From a checkpoint of a small transformer trained on Wikipedia: MLP 1024 tanh GELU, vocabulary 2561.
Each number is 200 + 20 x the weight over its row's rms, rounded and kept within 0 to 999. Layers, rows and columns count from 0. The size before them is the row's rms in percent of the matrix's.

# o: layer 4 attention output (transposed), 256x256, rms 0.0733, rows 204-230, columns 128-255
# v: layer 4 attention value, 256x256, rms 0.064, rows 205-231, columns 128-255
o204,105,242,193,194,185,220,199,188,206,215,198,231,216,177,187,225,166,182,181,180,214,181,186,184,183,213,224,162,180,184,195,195,185,181,169,232,232,212,183,206,222,208,210,176,225,169,240,190,205,173,244,198,222,152,183,196,173,160,196,225,166,208,207,176,218,194,188,199,189,182,198,206,200,191,193,213,242,210,211,203,194,223,198,217,209,147,192,206,224,215,170,163,197,233,191,185,213,205,218,191,217,191,174,207,203,189,151,216,200,189,246,185,221,180,196,196,191,203,209,187,186,200,197,227,209,219,190,210,201
v205,094,197,206,232,157,211,216,237,205,200,180,214,221,198,213,206,242,209,175,183,194,178,181,144,218,170,198,175,212,195,217,204,182,219,221,190,173,214,228,207,155,174,204,184,175,198,209,233,208,210,199,185,192,189,201,185,214,193,181,188,216,210,220,217,149,175,176,202,218,233,213,160,189,202,187,221,197,237,224,224,219,214,172,196,213,240,182,194,214,163,215,172,208,196,209,187,195,224,213,189,207,199,243,228,173,206,222,178,218,221,182,193,173,174,187,215,197,181,205,180,209,189,190,185,178,183,201,180,196
o205,101,181,197,160,245,197,216,188,187,216,199,211,177,194,199,192,163,165,193,220,222,209,204,209,190,228,177,230,214,204,171,205,196,206,210,221,197,196,151,190,218,162,206,176,210,209,182,205,209,205,179,173,176,203,213,216,208,185,215,205,176,198,196,203,232,216,229,171,237,213,219,214,241,193,210,177,213,159,186,203,213,212,219,185,213,159,211,213,205,209,206,219,210,216,214,176,216,181,221,180,143,220,193,188,202,188,177,173,199,190,230,218,203,242,227,188,225,198,213,213,192,173,201,186,223,190,177,194,185
v206,102,213,213,209,171,187,220,177,192,202,182,192,200,190,191,180,228,208,170,219,224,205,209,168,183,204,179,216,182,177,180,196,199,174,197,190,171,199,198,173,245,169,196,222,189,224,165,187,166,196,187,210,206,177,224,183,222,210,207,240,185,178,186,228,172,229,173,195,209,195,186,190,204,213,172,185,187,193,196,176,195,194,169,199,240,226,192,207,188,178,245,190,206,217,163,166,177,197,175,193,206,208,175,201,208,199,224,205,196,216,187,238,163,209,192,238,215,218,157,194,189,172,212,191,207,226,205,224,174
o206,105,209,202,197,199,204,207,203,156,192,197,194,199,190,209,194,208,203,228,175,193,189,186,233,201,198,194,201,201,215,175,199,199,215,178,193,220,203,189,174,149,205,210,171,201,209,250,204,197,216,182,198,220,210,195,223,198,209,197,163,204,198,191,200,238,176,221,168,188,212,202,203,193,218,238,233,201,183,194,220,222,186,194,231,180,218,210,159,210,230,185,207,190,217,235,213,251,201,229,181,214,208,196,220,186,201,177,214,208,182,200,186,188,246,186,140,167,216,229,227,195,218,211,199,202,171,215,187,209
v207,090,207,203,204,201,215,182,222,217,196,205,189,200,203,206,153,191,200,193,235,183,229,172,229,228,196,222,209,194,183,211,209,212,201,183,193,222,201,253,195,204,175,210,201,216,180,197,162,176,225,196,219,195,190,209,205,222,173,209,208,214,200,223,191,189,214,194,195,186,216,221,194,201,236,230,191,190,182,209,212,186,193,204,169,223,194,191,181,199,203,199,211,162,219,170,173,211,185,211,183,193,170,216,227,198,177,201,207,185,179,202,183,208,216,197,220,225,237,229,197,189,178,204,158,273,190,240,200,195
o207,096,201,178,217,200,197,224,173,205,204,223,206,201,191,194,164,192,191,213,195,199,184,192,183,180,180,222,159,209,212,192,191,184,196,222,191,193,203,216,241,206,236,174,197,163,215,209,201,200,186,211,170,181,219,180,210,185,221,189,180,197,169,200,200,190,223,173,188,179,189,216,194,187,183,176,166,239,226,208,176,184,194,214,226,220,183,229,206,209,228,214,183,210,168,222,207,198,201,228,183,215,202,224,199,190,209,196,214,213,212,179,220,197,230,220,173,191,217,191,187,219,226,205,189,197,230,221,198,204
v208,097,206,204,203,166,196,232,185,199,206,155,212,195,203,201,193,243,212,203,196,205,202,237,216,202,200,188,205,222,201,229,225,231,207,169,203,166,215,200,230,156,201,212,186,223,211,184,191,195,190,252,227,219,184,206,194,212,195,188,221,209,216,177,180,155,206,193,177,223,197,172,171,207,180,238,191,216,189,188,201,199,190,178,183,239,171,206,204,216,204,240,195,200,175,155,227,186,232,199,206,194,183,191,207,210,216,188,143,210,181,189,203,225,207,216,176,215,230,190,217,217,196,178,203,181,203,190,210,220
o208,099,202,209,204,229,246,164,190,227,211,238,182,179,200,205,195,161,186,193,181,191,196,169,176,180,222,249,187,193,182,190,163,231,210,240,196,188,193,213,181,214,203,180,177,183,202,182,235,197,199,206,195,181,190,195,202,188,214,217,177,166,187,193,235,257,239,228,221,254,203,203,230,190,181,184,202,201,247,194,176,187,209,222,191,202,203,208,190,196,205,206,210,193,198,214,194,241,187,185,219,180,197,206,196,196,223,203,214,164,218,204,174,157,200,190,213,202,172,201,209,250,200,205,188,232,210,186,187,188
v209,097,195,191,191,203,224,211,169,164,204,212,200,194,195,213,186,212,186,146,168,211,203,213,237,205,179,219,214,208,185,217,229,220,191,234,217,194,183,193,180,205,155,200,176,212,185,190,208,155,230,250,166,239,199,204,205,182,226,197,184,206,162,194,202,206,231,194,167,178,210,227,211,210,237,164,172,176,169,193,191,182,193,203,174,197,245,169,197,222,228,198,175,204,198,185,174,212,216,197,198,211,187,180,180,209,232,196,217,184,159,181,213,196,217,199,223,221,226,235,193,215,196,219,201,195,219,204,186,173
o209,098,176,208,212,196,188,208,196,215,213,166,170,237,204,188,203,182,208,229,242,184,209,190,171,221,242,187,207,200,219,179,228,180,217,177,172,228,218,191,217,157,216,157,214,212,210,216,176,239,221,156,210,180,210,188,193,210,216,222,199,168,206,232,216,222,200,212,184,192,194,197,208,181,170,191,219,235,212,185,188,201,171,207,193,186,203,228,213,188,194,215,226,194,216,217,220,204,179,216,170,218,197,216,216,172,203,168,189,207,223,208,194,178,188,209,187,203,177,207,201,186,194,188,230,237,164,209,201,217
v210,094,202,190,195,210,209,210,195,201,168,164,190,172,229,200,191,218,196,153,230,183,188,211,230,171,210,181,164,195,238,177,205,156,205,200,219,195,230,188,178,159,225,209,168,176,218,182,242,194,204,233,198,214,210,181,193,172,176,201,197,221,174,189,182,187,172,191,210,218,182,184,209,231,201,192,219,173,185,209,167,206,192,209,194,232,228,196,196,182,212,174,180,183,230,201,170,173,184,211,205,217,190,216,244,172,180,190,220,189,215,180,196,180,164,210,179,203,236,206,199,200,235,212,215,198,186,219,191,207
o210,094,203,227,216,172,204,180,176,171,228,176,188,194,197,190,196,206,192,243,208,204,191,213,182,204,174,225,195,219,196,219,192,191,213,206,190,189,157,222,183,227,163,235,226,191,212,213,203,201,208,159,194,208,211,183,185,197,224,189,228,194,195,224,203,239,195,213,205,162,210,223,187,202,213,222,186,226,196,183,201,196,220,200,223,177,163,202,219,243,167,194,214,213,180,232,239,191,204,220,192,176,208,190,223,225,200,203,187,201,200,219,203,193,191,257,204,182,193,192,179,226,197,181,194,215,199,180,202,183
v211,098,201,190,169,209,166,208,181,184,173,185,206,218,195,201,200,183,225,204,239,205,187,242,177,201,207,193,187,188,189,209,224,183,148,155,221,217,215,202,211,163,225,225,204,206,219,200,174,239,187,237,197,212,196,242,224,196,194,195,210,203,197,245,178,172,202,201,182,237,205,169,214,177,200,186,195,213,213,229,208,209,200,194,207,155,191,146,203,244,191,205,232,196,176,190,201,172,207,192,193,224,193,182,178,206,206,197,172,189,197,205,186,195,225,199,186,182,222,238,197,205,203,227,193,198,199,245,209,212
o211,106,191,212,238,183,225,229,200,199,185,218,209,185,223,212,206,204,183,209,178,184,203,193,206,184,203,194,173,184,184,179,206,199,206,220,202,197,183,236,223,207,202,204,190,189,174,192,218,225,181,194,218,218,193,186,162,159,243,199,202,172,240,178,180,229,208,189,190,201,201,192,220,193,182,206,174,192,201,219,186,210,207,214,157,231,195,218,221,172,208,177,178,169,218,193,187,206,218,225,175,203,186,185,251,191,196,223,239,137,207,185,179,212,159,201,225,205,234,191,236,213,218,206,204,170,215,147,166,170
v212,096,181,242,176,176,196,208,233,194,172,216,223,243,200,176,191,192,213,210,197,200,203,163,199,178,221,190,216,167,199,201,190,175,191,203,204,183,210,182,207,226,190,205,173,175,196,157,211,223,202,223,217,205,198,220,197,189,220,184,183,210,213,202,217,164,188,155,193,228,169,167,190,227,188,200,244,169,191,202,206,192,219,205,212,206,152,207,174,216,189,188,209,161,224,187,209,197,161,228,185,175,215,214,207,169,196,190,220,220,211,178,220,243,175,237,170,197,166,210,194,202,211,177,178,216,229,199,205,192
o212,103,195,202,228,183,216,128,204,196,215,157,180,181,172,203,191,223,208,188,198,233,202,228,198,166,213,233,199,194,198,211,209,223,190,195,175,217,181,212,215,188,232,216,210,173,230,237,219,212,193,189,213,203,199,159,180,195,177,201,187,212,196,218,242,208,192,213,176,175,246,208,208,198,226,195,208,194,192,224,189,209,183,161,198,185,239,221,190,177,212,197,163,188,184,228,188,190,217,208,220,212,178,194,209,226,203,175,179,191,200,237,190,186,199,196,229,167,223,201,165,221,190,209,201,184,248,197,195,205
v213,101,152,210,222,218,178,205,216,144,238,224,185,214,187,180,182,200,220,181,206,205,227,166,208,227,212,212,201,186,167,213,222,192,175,183,244,172,224,204,176,193,191,185,206,186,180,189,182,208,220,211,199,207,193,176,194,236,166,202,188,200,214,180,177,225,206,196,165,168,176,208,170,189,171,204,195,192,238,219,204,201,175,207,209,225,207,195,179,204,156,206,192,150,206,200,209,167,235,215,197,183,176,213,216,228,203,218,210,195,160,214,209,208,191,201,194,188,211,185,185,189,144,208,188,222,176,245,214,193
o213,110,224,215,208,228,196,190,180,226,198,188,217,217,210,214,210,196,217,184,190,202,205,227,188,176,183,177,204,230,194,192,188,203,201,209,193,195,210,198,238,175,213,228,210,212,216,214,186,192,193,174,191,208,251,247,221,182,218,207,203,197,203,206,207,180,204,203,168,227,239,189,182,179,187,196,205,208,198,223,194,223,193,177,165,211,224,227,224,173,227,167,220,215,172,207,203,240,192,187,215,204,193,222,199,193,188,203,198,208,231,162,216,168,215,187,195,198,186,236,170,240,243,236,186,182,192,137,224,204
v214,096,202,243,195,207,180,176,220,155,218,189,185,208,174,176,138,203,189,218,245,189,189,215,187,201,179,190,191,213,164,171,221,228,197,187,210,187,221,229,206,205,209,190,211,186,195,192,253,211,241,208,185,173,201,216,198,207,183,220,187,179,189,207,196,172,223,233,195,199,192,221,216,229,213,233,209,203,159,211,218,179,200,198,187,214,228,196,228,219,222,236,157,179,194,198,227,227,165,198,211,167,215,205,159,208,188,192,182,206,179,217,190,208,220,194,229,183,189,183,225,198,170,190,227,162,184,198,225,229
o214,100,182,187,179,204,212,206,207,232,188,197,217,217,208,221,215,205,219,190,176,188,208,227,223,215,227,208,212,197,205,192,189,187,268,193,228,236,202,219,177,202,205,211,174,219,184,211,186,204,207,199,184,203,229,196,234,226,195,237,251,207,204,201,186,205,204,190,232,172,227,173,167,214,189,205,165,226,235,177,214,187,185,204,195,181,185,174,169,205,198,172,205,200,219,187,163,214,163,205,205,247,201,205,202,203,216,196,233,183,245,224,188,192,179,169,181,213,194,181,187,214,228,184,162,210,212,198,184,190
v215,096,192,211,235,184,222,196,213,182,208,185,221,217,167,197,193,194,172,169,226,223,190,157,198,224,195,170,198,188,229,177,222,166,181,187,189,193,206,213,214,191,241,173,229,202,193,203,196,227,215,204,172,214,195,174,195,222,245,166,219,217,234,223,196,209,198,210,168,222,189,212,212,161,193,196,200,186,192,165,170,217,196,203,210,194,192,170,214,196,212,192,243,216,168,186,170,184,174,202,213,178,146,187,187,156,220,213,211,192,234,209,168,225,198,192,200,197,185,211,184,186,199,194,247,217,208,195,187,182
o215,105,215,212,163,188,168,154,172,186,207,190,205,185,224,183,230,226,218,219,215,186,217,221,221,173,221,217,194,226,190,191,192,230,206,212,220,191,188,185,216,231,212,194,178,194,177,225,203,204,221,204,209,218,219,215,198,208,172,187,195,216,159,158,199,223,174,182,210,182,194,205,205,195,169,164,191,173,214,210,204,205,219,151,192,220,218,208,184,197,199,197,193,174,207,233,217,216,218,235,190,192,215,195,201,199,145,224,203,177,200,176,209,175,221,261,233,211,210,166,179,235,186,214,188,212,239,201,227,185
v216,096,217,171,192,200,172,189,189,215,185,168,166,211,185,215,203,192,193,222,210,226,190,221,226,196,232,221,207,168,240,224,200,196,219,190,201,210,168,214,241,164,201,206,200,188,200,174,235,209,176,183,161,181,222,220,198,222,169,244,231,173,203,197,211,160,233,203,200,198,176,216,209,183,209,228,179,218,181,155,222,184,203,196,194,215,202,198,198,165,180,167,186,201,236,225,186,194,190,188,201,204,208,170,215,185,177,189,200,167,205,184,206,216,173,172,169,232,222,212,235,229,204,201,220,217,174,196,203,185
o216,099,187,220,221,192,192,177,219,204,169,253,217,181,197,192,208,186,161,186,193,176,192,192,183,201,188,193,212,196,170,187,223,194,199,210,188,195,198,178,178,207,177,195,182,184,219,210,177,177,186,200,222,205,196,211,183,204,181,174,164,211,176,228,202,208,196,234,248,178,209,197,158,220,216,230,231,196,212,226,174,200,205,194,185,207,206,199,164,190,185,200,198,211,178,172,200,201,179,237,201,201,223,170,195,213,241,211,198,239,202,212,200,180,233,231,217,190,156,169,188,196,192,199,180,221,218,198,206,227
v217,095,170,204,205,186,199,195,203,202,173,209,188,191,193,172,163,189,206,204,179,200,215,181,228,199,192,193,221,190,205,211,208,170,233,208,209,201,200,163,240,211,165,164,204,236,247,216,246,202,205,181,234,183,200,199,188,212,180,143,212,180,198,194,160,207,208,214,200,209,187,205,204,203,221,169,205,207,223,158,218,210,169,234,192,192,174,165,189,195,217,191,190,188,225,217,222,180,207,191,220,228,215,183,229,227,234,179,202,195,183,176,197,173,179,193,207,214,212,190,197,197,166,228,220,203,197,201,213,208
o217,098,215,177,196,173,202,203,207,220,197,163,210,188,195,266,230,184,220,178,223,220,202,177,201,201,212,183,183,229,211,216,187,188,194,205,187,211,228,202,194,173,189,205,197,204,206,167,180,188,181,212,186,181,228,214,200,197,223,232,170,171,158,204,205,199,150,178,165,166,214,206,205,147,197,225,210,188,204,219,201,160,235,207,231,185,192,225,219,219,201,217,209,183,198,178,186,202,218,202,196,164,174,204,207,214,198,215,200,192,208,201,199,204,224,198,202,157,192,190,210,202,230,155,199,208,225,173,242,213
v218,093,195,164,210,209,214,202,196,212,224,190,209,212,230,184,197,208,168,190,186,215,186,189,232,226,185,201,180,223,199,213,167,175,222,222,221,200,181,191,185,177,203,199,195,208,197,179,195,204,193,200,189,185,217,239,160,215,211,188,200,208,178,190,183,216,199,174,176,173,187,151,172,173,213,196,164,179,216,167,163,215,209,228,220,192,188,240,204,217,204,165,195,218,188,178,204,205,204,185,214,205,201,195,190,228,198,219,226,181,210,197,188,215,192,205,187,248,200,196,214,169,212,185,224,216,206,207,198,186
o218,103,178,232,206,209,160,211,216,197,188,196,163,196,221,185,204,241,213,214,197,189,213,167,167,203,189,192,208,218,204,223,212,189,203,179,184,204,191,240,215,217,241,218,212,183,236,179,197,203,221,217,198,215,193,166,214,178,183,215,216,200,189,207,203,227,246,219,214,232,207,211,217,190,231,194,226,200,216,162,220,199,176,167,181,189,169,188,184,210,212,188,209,215,210,234,220,192,227,216,175,192,208,221,163,205,167,209,160,191,196,198,175,205,206,172,223,214,203,164,185,179,170,194,196,225,171,203,209,214
v219,104,192,171,175,233,178,193,168,197,196,170,198,187,198,210,229,174,208,218,171,189,224,223,227,180,203,220,168,204,204,191,185,218,205,214,208,191,185,218,226,166,215,167,243,186,200,224,213,180,196,210,203,214,164,211,179,203,219,192,176,182,212,236,210,198,198,180,212,160,227,212,238,227,219,198,194,186,207,201,170,211,199,208,178,217,214,184,223,199,205,197,165,186,215,224,223,222,170,241,203,208,247,209,201,155,215,215,184,227,227,233,207,209,225,162,193,192,192,183,209,193,219,191,190,180,199,179,199,200
o219,103,196,188,188,208,218,193,223,184,183,228,178,182,177,225,214,212,196,224,210,182,162,196,186,213,210,230,238,205,179,204,207,177,203,196,218,193,220,177,177,221,228,230,192,229,192,210,213,258,191,173,200,202,156,179,205,193,191,211,224,222,179,176,172,199,183,217,173,215,192,185,144,179,177,201,218,202,205,202,223,170,198,198,208,204,171,218,172,240,198,200,218,213,205,160,149,214,224,188,197,171,165,201,180,212,178,210,185,190,204,196,192,189,200,233,214,177,173,196,199,177,217,221,224,231,166,204,239,217
v220,093,214,186,211,188,156,237,237,195,198,193,197,211,217,173,197,224,173,176,180,223,239,196,181,176,209,180,219,224,182,182,180,189,156,208,214,186,188,201,232,155,162,177,209,195,179,199,221,217,195,222,217,200,218,223,238,206,194,189,184,218,192,163,184,218,217,142,214,192,185,187,227,199,184,226,205,173,188,157,202,207,205,184,181,203,207,230,228,182,199,215,195,226,200,181,207,204,203,209,225,185,216,225,199,221,204,213,167,202,185,201,215,210,183,229,203,180,221,220,218,189,223,230,174,188,219,188,230,215
o220,097,197,189,193,198,233,188,179,198,182,230,206,193,201,198,223,153,179,187,221,235,174,207,229,210,183,189,209,213,188,233,214,206,247,175,157,203,189,191,172,226,209,211,183,217,238,199,183,160,246,222,187,191,182,205,183,194,199,206,178,190,150,191,209,213,211,202,182,217,177,216,158,196,227,209,183,196,219,212,203,218,204,204,210,205,196,201,204,202,187,197,223,204,187,198,182,206,221,232,191,224,206,186,185,203,204,200,189,210,193,212,207,159,197,186,204,211,188,191,181,217,219,182,194,251,188,212,147,180
v221,099,197,219,199,197,189,179,161,169,146,179,207,239,191,185,185,190,193,206,197,198,207,203,193,176,214,196,214,195,239,170,194,184,200,193,248,185,196,171,214,191,196,207,185,195,250,181,169,203,197,207,232,211,207,184,191,200,207,180,221,174,192,201,218,188,215,176,196,223,190,223,219,198,197,247,207,205,186,194,238,176,213,222,183,207,196,173,187,195,223,170,196,241,189,211,237,162,240,199,207,180,193,167,220,219,196,177,184,198,194,223,180,201,204,219,197,198,217,234,223,206,190,207,194,221,194,191,189,176
o221,104,208,218,226,211,190,193,215,230,227,189,188,166,210,204,236,219,227,248,175,172,185,207,195,192,219,215,193,183,184,203,184,224,225,188,175,209,201,225,192,224,220,229,188,172,205,184,242,234,170,239,180,187,199,209,174,199,208,206,197,204,189,182,184,222,191,214,203,227,177,214,209,210,215,196,190,231,183,215,137,202,201,181,215,199,209,199,191,188,168,195,218,176,217,194,174,242,190,183,201,184,198,206,190,199,215,175,205,213,230,198,215,212,205,189,187,173,208,201,191,212,200,189,188,205,194,187,196,210
v222,096,192,197,190,179,192,222,186,228,240,188,212,210,186,193,204,212,187,197,186,213,206,175,192,170,199,222,198,218,240,197,209,232,209,209,183,205,203,184,228,222,216,203,208,181,254,205,177,205,171,231,198,163,192,220,167,230,221,198,182,168,213,200,172,212,189,205,207,170,217,183,175,198,159,163,222,178,183,200,214,230,185,201,207,192,185,201,190,224,235,215,217,240,197,207,193,256,200,200,224,181,195,165,170,220,200,201,192,200,195,178,216,195,213,184,194,188,199,234,198,204,250,197,178,195,183,166,204,182
o222,097,210,214,198,176,199,177,208,201,174,202,181,202,189,222,201,204,226,190,215,184,196,202,192,225,167,199,175,169,192,175,167,202,205,195,193,192,190,181,196,201,202,182,201,229,154,176,189,197,225,221,215,192,204,179,194,194,186,166,170,231,178,210,210,214,220,210,187,236,203,200,228,230,202,199,208,206,203,224,202,183,214,184,225,187,217,222,185,215,185,191,167,163,201,185,193,179,189,169,153,210,154,234,179,197,190,198,193,195,225,260,183,169,211,221,209,207,208,213,177,210,196,221,230,193,187,191,199,253
v223,090,195,207,182,202,219,205,193,170,200,204,201,202,205,197,191,218,188,209,218,184,182,199,206,197,202,222,203,199,179,195,188,186,162,231,210,168,200,146,183,196,244,207,224,200,201,168,205,232,218,184,214,161,160,180,238,209,210,176,227,192,200,203,175,201,187,215,209,195,195,182,187,176,206,230,220,232,192,215,230,219,177,141,211,158,181,229,222,258,215,210,191,220,243,226,208,183,209,175,181,189,229,196,211,215,188,199,203,224,198,225,213,175,190,170,233,199,184,184,234,205,186,208,192,202,178,221,195,198
o223,099,195,178,186,211,198,205,228,231,216,185,165,216,201,201,176,187,206,190,181,227,185,200,177,171,187,211,200,227,239,204,182,155,196,200,199,225,218,230,175,179,166,167,185,203,184,199,175,202,203,206,206,215,222,231,178,202,192,167,203,194,197,218,197,218,174,231,188,211,214,213,202,173,181,164,217,211,171,216,211,225,201,249,176,227,200,191,211,164,182,208,203,192,199,205,192,204,177,206,228,232,152,191,215,178,182,242,189,207,195,181,189,200,176,157,194,188,156,226,223,184,211,171,189,178,208,185,209,216
v224,099,188,177,212,191,200,232,227,208,210,197,197,198,202,194,201,197,180,194,193,227,230,197,197,216,181,239,169,195,180,144,217,197,198,202,186,223,206,223,203,181,202,194,222,229,224,197,222,205,192,186,213,190,210,172,158,207,191,192,232,230,204,240,192,169,193,234,175,212,180,162,184,249,189,194,221,182,214,204,187,215,197,183,196,208,193,228,177,189,175,175,191,180,184,220,173,206,201,185,217,207,190,210,228,196,183,196,204,241,234,170,178,233,207,184,183,200,176,183,214,196,211,194,195,174,202,166,201,193
o224,101,195,191,223,208,189,139,198,147,193,202,199,199,200,197,202,188,204,176,223,168,193,226,220,178,196,196,244,203,200,220,183,191,191,188,210,199,185,184,207,190,161,211,181,196,180,194,200,188,177,207,194,223,170,191,196,177,164,211,143,201,219,203,173,186,195,170,235,219,257,210,210,171,205,212,211,239,228,166,216,180,229,228,235,209,189,194,205,227,230,218,227,184,237,189,207,193,184,200,213,212,231,168,205,222,198,214,187,193,176,225,192,185,206,241,199,215,203,203,217,206,223,183,210,209,202,202,244,225
v225,096,213,173,203,195,202,166,212,150,222,219,223,183,208,228,192,187,203,232,206,201,161,218,209,215,215,169,213,194,193,214,176,204,179,214,210,214,172,188,230,214,182,179,204,192,224,187,181,220,209,211,181,205,211,217,224,213,186,217,168,224,202,198,184,189,181,166,232,172,196,196,241,202,168,182,191,228,217,164,190,210,215,195,198,198,178,194,196,200,193,209,221,239,244,224,211,204,186,205,217,193,233,204,241,195,187,215,211,156,200,202,192,199,187,145,172,184,219,166,197,202,172,214,223,183,208,204,197,208
o225,101,183,225,156,207,207,236,171,224,183,177,154,210,217,202,192,222,178,204,247,197,151,168,190,192,191,223,216,204,178,185,185,205,184,180,184,207,219,194,186,208,222,204,187,223,220,198,202,209,201,212,234,221,181,207,156,181,214,183,208,166,188,196,194,222,212,226,156,206,230,173,177,195,217,209,218,198,219,228,222,173,175,196,221,195,211,155,184,224,196,168,181,193,178,170,181,197,164,216,218,200,161,200,155,172,190,205,182,221,175,188,191,212,183,224,223,199,209,220,208,216,180,200,200,230,228,202,224,189
v226,095,217,209,214,234,233,219,213,211,237,216,224,200,240,164,203,200,189,167,233,198,176,190,229,195,200,211,197,182,212,192,193,185,228,183,223,202,230,186,172,190,222,200,184,234,202,207,197,210,199,228,203,213,199,196,239,210,216,206,233,238,171,196,209,204,204,201,174,182,194,200,186,185,174,192,213,217,211,179,196,188,240,213,190,223,218,174,207,214,201,166,201,202,198,192,193,149,167,215,215,201,182,203,190,194,204,229,190,215,183,210,222,206,208,184,194,234,192,209,215,209,194,227,173,218,212,153,190,206
o226,102,221,162,194,207,204,175,192,185,183,185,196,187,206,219,180,189,199,204,199,221,198,216,199,223,180,222,200,201,165,220,212,215,144,246,205,217,181,218,207,169,188,225,217,155,223,213,172,227,207,175,189,184,243,203,170,228,180,180,202,185,198,206,219,186,202,192,219,212,227,187,189,217,220,209,188,178,181,214,197,218,187,181,230,192,170,221,201,197,171,173,198,212,179,243,212,247,199,191,200,195,201,225,203,187,224,172,190,166,204,181,208,190,204,214,195,174,197,177,218,184,211,154,180,207,181,211,236,239
v227,093,184,182,232,211,171,199,216,221,227,187,234,221,179,202,186,206,219,204,167,216,219,168,220,173,218,186,187,198,147,230,200,183,207,180,201,181,207,201,201,233,229,209,208,175,238,186,213,165,202,163,191,186,195,200,206,203,224,169,183,207,198,237,208,196,186,217,200,191,189,221,181,211,154,173,155,189,247,182,252,177,180,239,218,163,216,184,231,193,192,156,192,229,217,197,184,181,206,185,182,159,191,190,207,199,183,193,172,200,210,193,215,213,194,201,186,187,184,172,222,184,238,190,213,208,189,182,213,188
o227,097,194,197,178,187,214,200,176,180,170,197,175,208,196,168,221,150,192,194,207,220,177,243,145,208,162,194,201,199,188,168,190,219,210,193,199,186,170,201,204,192,179,195,200,244,195,232,186,199,180,225,186,170,207,222,191,203,173,198,189,200,209,186,184,168,228,183,181,188,236,222,216,201,219,227,253,203,201,249,203,241,186,200,235,249,188,185,200,204,190,212,218,209,187,194,177,216,200,183,215,182,215,217,166,179,216,213,206,162,197,224,225,223,222,191,183,198,211,176,185,197,213,199,210,187,193,220,204,170
v228,101,204,199,224,191,193,172,225,208,231,224,220,174,200,206,231,216,181,185,221,216,169,223,191,168,194,164,177,201,178,219,241,185,199,224,175,183,171,194,182,184,206,216,213,201,210,243,222,197,197,179,208,217,210,243,219,205,213,225,237,215,195,196,231,194,236,187,191,177,207,221,191,190,191,207,166,198,223,228,187,223,183,200,177,183,210,216,217,174,199,180,190,216,191,166,219,243,190,216,222,220,195,181,227,225,160,200,156,234,153,177,165,182,191,214,207,199,213,184,221,191,228,184,204,206,205,194,196,185
o228,105,187,213,202,170,227,198,179,184,176,172,192,235,189,161,172,181,219,220,196,170,199,198,196,223,199,239,229,223,212,216,159,219,199,209,217,210,207,193,202,201,188,206,210,229,210,148,186,195,172,228,180,193,198,171,195,181,191,221,182,202,202,189,173,225,208,216,240,237,214,164,177,193,205,175,205,199,210,193,202,215,214,145,211,200,199,223,181,218,193,184,190,170,194,238,202,181,196,213,192,185,181,209,177,194,221,208,189,217,211,225,221,182,217,155,218,199,165,185,202,182,222,216,209,181,237,218,205,215
v229,099,174,189,207,194,212,184,217,191,183,190,205,210,201,214,201,205,177,182,217,181,192,225,221,212,178,189,185,194,188,217,202,149,198,191,220,179,206,186,195,224,191,212,185,217,204,178,206,179,181,210,203,171,195,236,192,151,197,198,220,234,226,230,163,186,205,188,195,204,163,211,205,160,215,229,215,181,184,219,188,228,165,207,205,195,181,208,216,175,160,219,161,214,215,198,209,234,234,216,162,218,185,218,186,217,196,202,182,206,221,205,199,210,206,224,241,250,201,201,205,158,206,183,199,192,211,166,186,199
o229,104,163,217,201,201,198,211,202,187,204,206,219,219,211,195,205,188,198,248,193,221,183,173,174,210,200,207,207,212,227,208,189,163,183,185,201,231,205,241,224,190,216,208,212,213,190,204,216,228,174,200,186,241,235,190,197,222,222,194,187,198,154,147,196,215,187,222,226,202,189,209,205,223,222,174,187,210,216,199,220,208,203,226,182,195,178,180,192,237,212,169,202,176,209,233,216,163,180,173,226,199,223,193,187,213,215,189,184,221,210,194,189,167,213,197,183,201,197,181,203,226,196,182,173,219,189,238,175,213
v230,095,192,220,207,210,211,213,206,223,196,200,194,194,176,174,194,197,228,221,154,178,225,195,228,171,209,217,223,199,205,203,215,208,188,197,203,178,191,179,181,201,167,204,219,194,166,186,252,209,189,173,177,199,191,206,204,214,155,181,186,203,230,201,229,195,197,181,176,233,182,188,169,203,178,221,221,232,236,227,256,184,173,189,204,181,183,202,235,240,180,171,181,182,217,195,208,227,189,178,242,204,199,236,216,217,219,218,195,165,172,204,173,198,202,223,182,221,210,215,188,166,203,233,173,207,201,195,199,199
o230,095,179,178,193,192,189,223,183,194,203,237,209,217,199,236,177,194,214,187,203,230,182,213,184,193,229,180,184,233,207,157,200,202,185,186,221,227,191,207,168,202,181,202,203,183,207,211,196,159,195,183,206,205,181,219,206,194,232,217,219,209,192,203,222,188,200,210,214,184,203,245,224,200,217,217,209,187,223,182,165,203,222,242,167,206,160,193,210,210,220,236,205,189,180,171,143,203,176,210,190,214,194,193,202,209,173,152,201,206,213,168,249,172,201,181,181,216,181,211,214,227,205,201,223,208,197,188,197,205
v231,100,194,149,195,189,173,217,227,231,186,211,202,230,227,226,198,196,201,219,225,193,199,183,197,215,241,199,209,192,202,198,235,179,222,205,171,182,181,167,176,235,189,245,190,187,185,208,219,200,213,212,184,239,184,210,229,183,225,193,217,201,199,178,217,192,185,149,187,240,196,176,198,206,181,182,200,207,205,240,203,196,142,244,172,222,223,193,197,192,202,204,248,174,186,177,177,179,176,229,233,233,182,212,184,215,202,199,193,202,194,213,195,151,212,183,203,208,223,199,224,172,182,221,215,197,213,180,199,184